Weights of a small transformer language model.
Size: width 128, vocabulary 8192.
Training: a variant of SOAP for these matrices, 2659 steps.
Each number is 200 + 20 x the weight over the matrix's rms, rounded and kept within 0 to 999. Layers, rows and columns count from 0.

# layer 3 MLP down (transposed), 320x128, rms 0.211, rows 274-282, columns 0-127
224,192,201,217,205,241,210,200,145,194,192,204,180,185,205,193,205,180,229,225,232,231,164,176,184,164,214,190,196,161,215,202,224,168,206,196,205,160,192,209,191,172,213,213,199,234,158,193,208,233,189,171,205,206,201,220,249,225,204,200,213,215,178,180,173,213,194,178,222,197,211,178,207,216,197,228,192,196,217,197,188,184,196,232,216,235,178,191,189,228,236,184,200,194,147,204,229,204,175,221,189,225,191,202,216,189,157,190,222,197,165,179,200,235,187,187,205,210,168,204,204,219,209,177,203,174,151,199
197,222,182,223,176,195,187,199,192,194,247,186,235,186,193,199,183,211,193,213,216,203,212,239,202,230,184,203,227,185,229,173,196,188,151,187,203,235,192,172,209,195,195,203,212,216,225,190,209,166,194,179,227,203,205,203,203,220,208,239,201,226,202,189,222,198,194,184,222,184,165,194,188,176,202,201,207,222,124,217,195,203,204,210,162,204,181,232,162,198,205,169,182,154,149,189,193,185,162,215,185,201,194,176,220,178,186,191,197,187,193,174,195,242,219,203,189,201,223,168,209,206,193,193,225,193,217,220
181,203,178,183,186,236,181,200,197,136,188,191,192,189,204,194,188,224,191,198,207,223,215,205,209,219,220,214,166,210,178,156,186,233,169,202,199,194,184,169,237,221,215,197,205,206,213,203,216,215,201,209,199,189,189,210,249,187,198,203,175,182,173,176,194,209,198,222,219,179,203,187,185,185,224,215,177,221,216,210,209,170,192,191,186,199,167,202,206,193,235,189,195,201,201,234,198,177,190,191,179,210,195,225,195,207,232,204,213,183,184,222,164,204,182,189,189,188,187,200,193,230,194,191,204,221,181,178
237,208,171,181,207,186,235,172,195,206,235,222,213,201,224,196,171,201,153,182,215,219,187,217,193,169,215,221,198,195,213,211,226,217,228,183,159,202,185,169,170,160,187,222,161,183,199,244,207,200,181,192,222,200,161,160,194,206,203,179,183,221,172,179,173,221,214,198,228,167,191,189,205,199,220,220,206,211,206,183,186,202,237,207,242,186,181,182,195,214,202,188,210,201,206,219,224,258,209,201,167,172,202,210,204,211,201,179,198,152,193,173,188,230,243,220,191,199,198,199,203,206,216,204,206,153,214,195
231,239,194,222,198,156,216,201,194,173,192,188,180,179,164,208,210,234,176,193,196,156,205,178,221,185,200,185,188,226,191,187,209,169,161,187,185,200,213,203,208,187,210,186,236,201,207,174,187,184,200,154,195,178,198,199,194,211,204,206,189,215,184,185,208,188,208,224,202,218,226,194,201,191,180,172,197,199,216,177,216,206,205,177,212,208,189,210,208,200,187,190,189,196,212,169,198,170,212,176,202,200,207,211,225,191,202,185,192,218,189,227,184,160,192,230,203,224,190,233,206,171,219,192,159,187,151,179
235,166,193,204,211,172,195,224,208,218,192,216,195,207,180,205,168,230,204,172,214,225,196,187,186,214,207,207,197,183,239,198,170,219,198,184,206,204,183,186,190,205,211,212,207,193,213,184,179,213,169,193,220,166,214,196,189,163,180,193,202,196,203,193,182,195,220,242,219,213,175,186,212,212,221,172,190,196,185,190,217,202,195,176,212,188,209,229,219,210,207,190,225,179,213,181,177,161,208,201,190,164,233,174,198,228,183,179,180,202,187,202,172,225,222,194,213,225,193,175,216,200,159,232,197,168,191,213
181,222,205,170,201,256,178,183,215,194,172,217,224,175,212,196,242,206,172,177,188,214,193,182,212,202,166,206,217,164,198,175,197,208,182,236,150,170,198,204,197,174,196,223,193,184,204,185,199,201,195,185,175,203,223,222,193,247,196,205,209,199,185,196,181,180,224,218,210,199,244,194,187,200,209,220,191,224,152,235,232,196,221,196,212,206,195,195,206,228,219,195,202,225,200,203,181,210,185,240,200,224,186,209,200,214,207,209,225,191,209,198,229,209,194,186,229,205,196,184,227,182,196,176,195,253,219,211
212,190,201,161,148,192,212,214,188,214,202,172,177,185,212,206,213,198,188,214,169,214,176,206,223,170,165,174,208,175,245,221,242,201,205,203,197,226,170,199,196,200,197,187,214,155,208,175,218,225,203,197,207,206,183,165,207,220,157,178,202,188,220,196,211,211,200,222,204,225,218,231,210,190,196,184,215,173,170,230,214,219,180,215,178,186,188,210,195,203,223,201,180,186,213,223,214,170,204,220,205,216,229,205,198,160,196,245,223,194,227,176,197,199,207,188,169,237,200,197,203,221,223,185,185,219,185,217
179,199,198,228,192,216,205,196,197,213,195,187,191,194,151,224,222,201,236,217,193,193,201,203,181,221,223,173,204,186,198,217,216,191,216,206,251,170,229,224,204,203,189,195,184,213,216,221,208,210,191,196,193,219,202,190,217,201,200,216,236,201,223,215,189,206,181,209,187,208,194,185,203,214,183,186,203,208,184,206,196,218,209,220,204,237,193,251,195,198,183,183,183,185,209,172,198,199,223,208,218,218,184,164,202,182,240,184,217,209,198,182,180,205,198,216,196,167,151,250,233,189,230,206,201,172,207,187
# layer 3 MLP gate, 320x128, rms 0.239, rows 275-283, columns 0-127
187,199,204,176,182,232,206,218,182,184,223,217,216,188,181,174,175,212,212,217,170,200,220,210,197,198,197,181,207,212,183,197,191,194,192,226,179,194,211,188,183,182,174,201,207,218,216,182,218,228,201,219,209,176,187,208,158,204,169,216,192,226,206,189,217,203,191,185,208,199,163,175,202,192,188,178,185,192,165,209,189,211,233,175,199,201,181,199,201,205,199,177,188,143,204,201,213,195,214,199,215,199,170,187,183,189,222,181,191,168,173,223,223,220,197,210,163,175,193,202,218,186,242,173,205,211,204,214
206,231,253,236,184,211,184,214,200,188,182,205,210,179,171,202,197,210,208,209,198,238,225,183,187,173,219,179,202,214,184,223,243,210,220,226,192,204,198,225,214,227,206,192,172,194,235,192,200,193,203,201,219,205,193,200,193,193,192,226,210,193,193,216,216,165,208,217,218,182,227,224,206,204,215,200,185,185,194,214,186,231,187,186,187,199,196,187,215,180,209,202,197,209,186,220,173,196,232,190,191,177,200,206,185,185,230,192,196,194,184,218,194,190,202,161,205,202,202,166,186,202,208,206,242,163,193,227
182,179,176,184,188,184,209,203,226,226,135,189,193,245,174,177,215,217,175,223,159,208,210,211,177,172,221,163,219,196,194,167,201,198,188,213,215,211,223,182,173,213,176,210,175,188,234,194,183,211,236,184,219,174,152,215,195,134,205,173,206,201,217,202,178,162,229,242,171,202,199,194,202,194,227,209,149,200,207,166,209,214,209,187,155,186,192,209,232,233,153,171,174,214,228,212,199,195,153,197,194,185,173,138,241,213,236,218,201,188,153,227,194,187,194,194,207,166,213,183,189,205,205,218,246,185,209,220
139,211,186,198,156,251,206,220,221,194,211,224,195,214,210,228,201,198,180,200,164,176,216,233,204,190,194,227,216,197,223,238,229,166,215,206,220,199,204,208,194,233,207,212,197,228,212,223,195,180,235,214,180,214,226,215,219,231,197,207,210,238,211,208,162,215,186,204,191,199,250,155,184,204,195,220,138,229,249,194,172,196,202,232,181,199,187,184,199,235,224,208,171,210,177,236,196,203,177,191,173,215,185,183,191,222,251,203,220,250,192,226,187,167,178,163,211,214,198,188,185,183,171,221,232,204,210,215
178,207,191,215,200,220,236,191,216,197,204,196,176,205,228,186,219,180,172,197,172,195,204,224,182,192,198,180,196,212,179,225,192,202,218,212,199,211,215,211,219,180,210,185,197,206,206,199,204,187,185,203,181,205,236,198,188,196,213,132,173,210,221,183,206,191,172,207,211,193,235,202,191,192,198,212,157,242,186,207,173,213,210,208,194,199,206,206,204,166,199,195,198,197,208,203,206,186,210,208,207,199,176,210,159,193,204,166,227,206,200,215,218,176,178,187,197,179,207,185,196,251,187,172,201,222,199,219
178,191,212,182,202,221,194,162,186,160,214,258,181,222,173,170,223,189,211,207,191,205,184,201,201,211,195,227,221,199,194,196,194,210,201,221,199,210,203,210,201,203,219,209,192,220,212,211,197,172,173,203,197,231,212,203,190,214,183,197,225,191,169,215,171,213,210,192,200,203,192,209,230,184,182,186,206,178,220,141,209,210,174,145,239,189,196,199,201,223,158,188,196,175,191,180,196,248,203,202,186,169,198,184,181,213,223,152,216,222,184,220,199,195,193,206,193,205,242,182,189,204,193,191,205,243,224,201
221,178,223,194,190,204,186,209,214,238,250,199,212,197,202,173,207,167,211,202,171,200,154,199,204,170,197,193,214,223,210,221,215,215,198,220,173,156,210,195,199,191,148,200,204,215,210,192,203,202,216,243,174,190,203,210,165,148,225,183,188,161,213,218,198,196,206,209,198,203,212,177,226,165,203,163,218,187,205,192,203,236,245,202,199,226,215,196,197,214,225,190,202,187,215,200,194,200,183,214,208,197,197,195,211,193,179,196,203,202,184,198,172,200,222,227,163,143,199,189,250,201,222,205,212,224,215,171
190,204,208,219,208,186,201,204,234,211,170,176,200,203,195,229,190,226,187,193,235,189,197,203,196,191,215,192,205,197,155,213,191,210,202,196,215,216,187,189,215,221,180,226,202,212,199,164,199,208,165,172,168,216,164,199,222,210,223,234,201,199,221,213,175,190,201,241,204,159,198,243,186,214,207,239,214,209,203,192,213,204,201,213,199,207,180,208,192,193,227,187,211,177,234,213,200,197,180,188,187,252,219,196,187,175,172,178,219,197,207,187,209,221,228,216,201,196,187,203,183,195,209,187,197,198,189,164
193,159,196,171,236,209,195,210,164,204,165,240,178,199,155,188,149,226,185,186,178,175,218,194,204,190,177,164,206,201,236,205,218,203,206,188,203,166,216,195,193,212,251,188,237,226,243,202,192,146,192,201,207,215,193,205,196,182,225,220,198,146,200,194,170,189,208,241,164,226,224,205,211,184,186,214,215,189,234,204,216,226,171,158,183,199,186,201,191,235,226,217,185,230,227,231,196,234,220,192,184,206,179,172,213,221,187,193,185,157,190,230,217,208,209,196,207,181,158,186,216,200,180,207,225,159,197,221
# layer 3 MLP up, 320x128, rms 0.23, rows 275-282, columns 0-127
206,203,206,194,223,180,201,206,194,183,177,178,199,215,195,245,225,222,231,184,244,196,194,232,201,220,219,181,225,188,208,218,201,214,222,216,198,212,186,217,232,193,186,228,178,181,196,217,204,209,224,176,178,211,199,219,209,187,200,191,187,186,199,213,195,177,204,213,206,167,211,216,220,180,192,194,217,171,219,210,194,190,167,241,226,204,198,195,184,180,195,189,215,219,243,219,215,227,205,168,163,221,197,169,206,211,222,206,232,212,239,167,183,201,212,201,201,200,200,240,246,192,185,184,193,207,198,179
200,182,199,218,193,215,231,202,199,206,201,178,179,199,172,192,209,226,238,243,176,228,212,180,216,183,190,189,237,186,200,214,215,234,189,181,219,195,178,211,218,207,204,188,178,189,214,185,230,197,203,203,213,189,206,207,183,185,177,195,212,174,217,220,250,201,189,173,196,244,188,206,203,199,179,177,177,169,225,213,168,196,211,198,210,210,204,186,215,200,169,192,158,180,209,213,185,199,203,210,207,209,183,220,203,203,177,176,166,195,219,212,213,253,199,196,227,221,195,179,224,220,221,215,196,198,213,214
180,164,207,177,212,196,175,225,236,174,200,208,201,179,217,203,224,218,253,192,186,209,186,218,183,211,182,211,220,223,179,215,181,199,242,178,227,193,212,210,210,198,216,208,228,211,204,253,235,192,198,232,173,177,235,230,213,166,203,204,222,210,208,225,197,198,218,162,190,207,223,244,208,217,202,225,178,199,228,197,220,183,184,191,190,168,146,226,214,189,179,260,174,191,184,196,190,192,200,168,204,180,136,225,192,193,236,223,215,198,232,161,165,162,217,199,187,177,182,161,236,249,134,147,159,201,204,226
182,223,195,186,203,195,198,174,194,186,211,225,182,198,176,226,196,196,216,209,175,232,230,218,211,244,209,190,183,182,172,208,217,193,190,184,200,177,191,214,197,204,152,201,199,200,188,195,184,189,199,200,164,194,250,196,217,188,173,237,246,208,193,222,194,215,178,221,229,200,206,221,223,199,222,183,169,203,199,196,182,180,177,260,233,195,186,186,192,227,213,191,239,251,182,191,183,227,199,212,223,194,191,166,209,184,216,218,224,215,170,221,221,202,184,178,159,258,253,197,193,173,186,199,219,170,195,183
185,192,179,213,209,208,188,213,191,178,185,176,193,179,166,173,192,201,219,198,222,186,221,171,199,209,208,167,203,203,203,207,173,183,218,213,197,181,240,189,207,180,190,207,192,174,192,214,200,200,181,206,188,212,227,212,202,172,194,210,212,177,170,220,194,210,203,214,192,217,189,214,247,191,203,170,209,184,182,175,180,198,198,185,221,184,196,228,192,198,195,169,206,185,196,202,227,195,225,183,198,226,184,182,181,205,194,193,176,205,212,197,205,187,214,234,222,242,215,209,214,224,233,217,176,176,139,175
197,192,203,225,220,224,158,173,216,195,229,230,196,194,219,174,195,181,167,218,215,215,165,221,211,199,203,209,203,211,167,197,201,192,236,193,196,226,202,216,192,206,195,210,196,213,201,206,193,205,176,196,218,178,170,201,186,184,150,153,225,206,222,218,238,177,212,191,209,188,204,228,192,209,232,152,185,187,204,162,205,207,194,198,223,210,178,182,218,186,196,218,183,176,203,225,217,234,251,182,207,157,184,187,207,196,186,189,208,199,168,219,187,183,177,219,201,184,236,193,228,170,192,202,176,191,204,203
217,188,184,224,207,221,181,153,182,219,229,184,199,193,189,180,211,194,208,238,217,172,143,206,186,223,212,187,227,198,183,207,179,215,185,201,180,189,203,198,178,191,167,190,189,189,194,215,186,207,193,218,222,197,206,192,199,143,179,209,214,204,238,199,193,208,197,181,223,213,171,192,192,202,246,195,186,208,220,180,208,187,194,168,229,214,207,198,222,222,180,185,246,192,204,169,186,209,205,198,207,215,182,173,222,197,201,220,209,204,192,190,184,160,203,166,216,198,230,176,208,209,223,174,188,184,200,181
211,196,188,181,219,232,187,171,182,195,177,190,194,225,196,187,196,200,209,190,209,191,191,176,202,165,223,209,164,205,188,217,189,168,190,172,230,211,236,202,213,164,240,202,209,214,174,167,190,197,187,212,201,210,182,184,193,194,215,222,218,193,183,184,181,183,205,199,216,177,230,217,169,183,209,219,193,195,185,193,213,220,214,191,209,170,204,201,220,207,178,204,162,191,212,186,214,223,190,201,181,203,185,198,200,188,222,214,202,191,188,201,219,194,199,221,213,206,174,221,185,171,189,222,195,214,180,197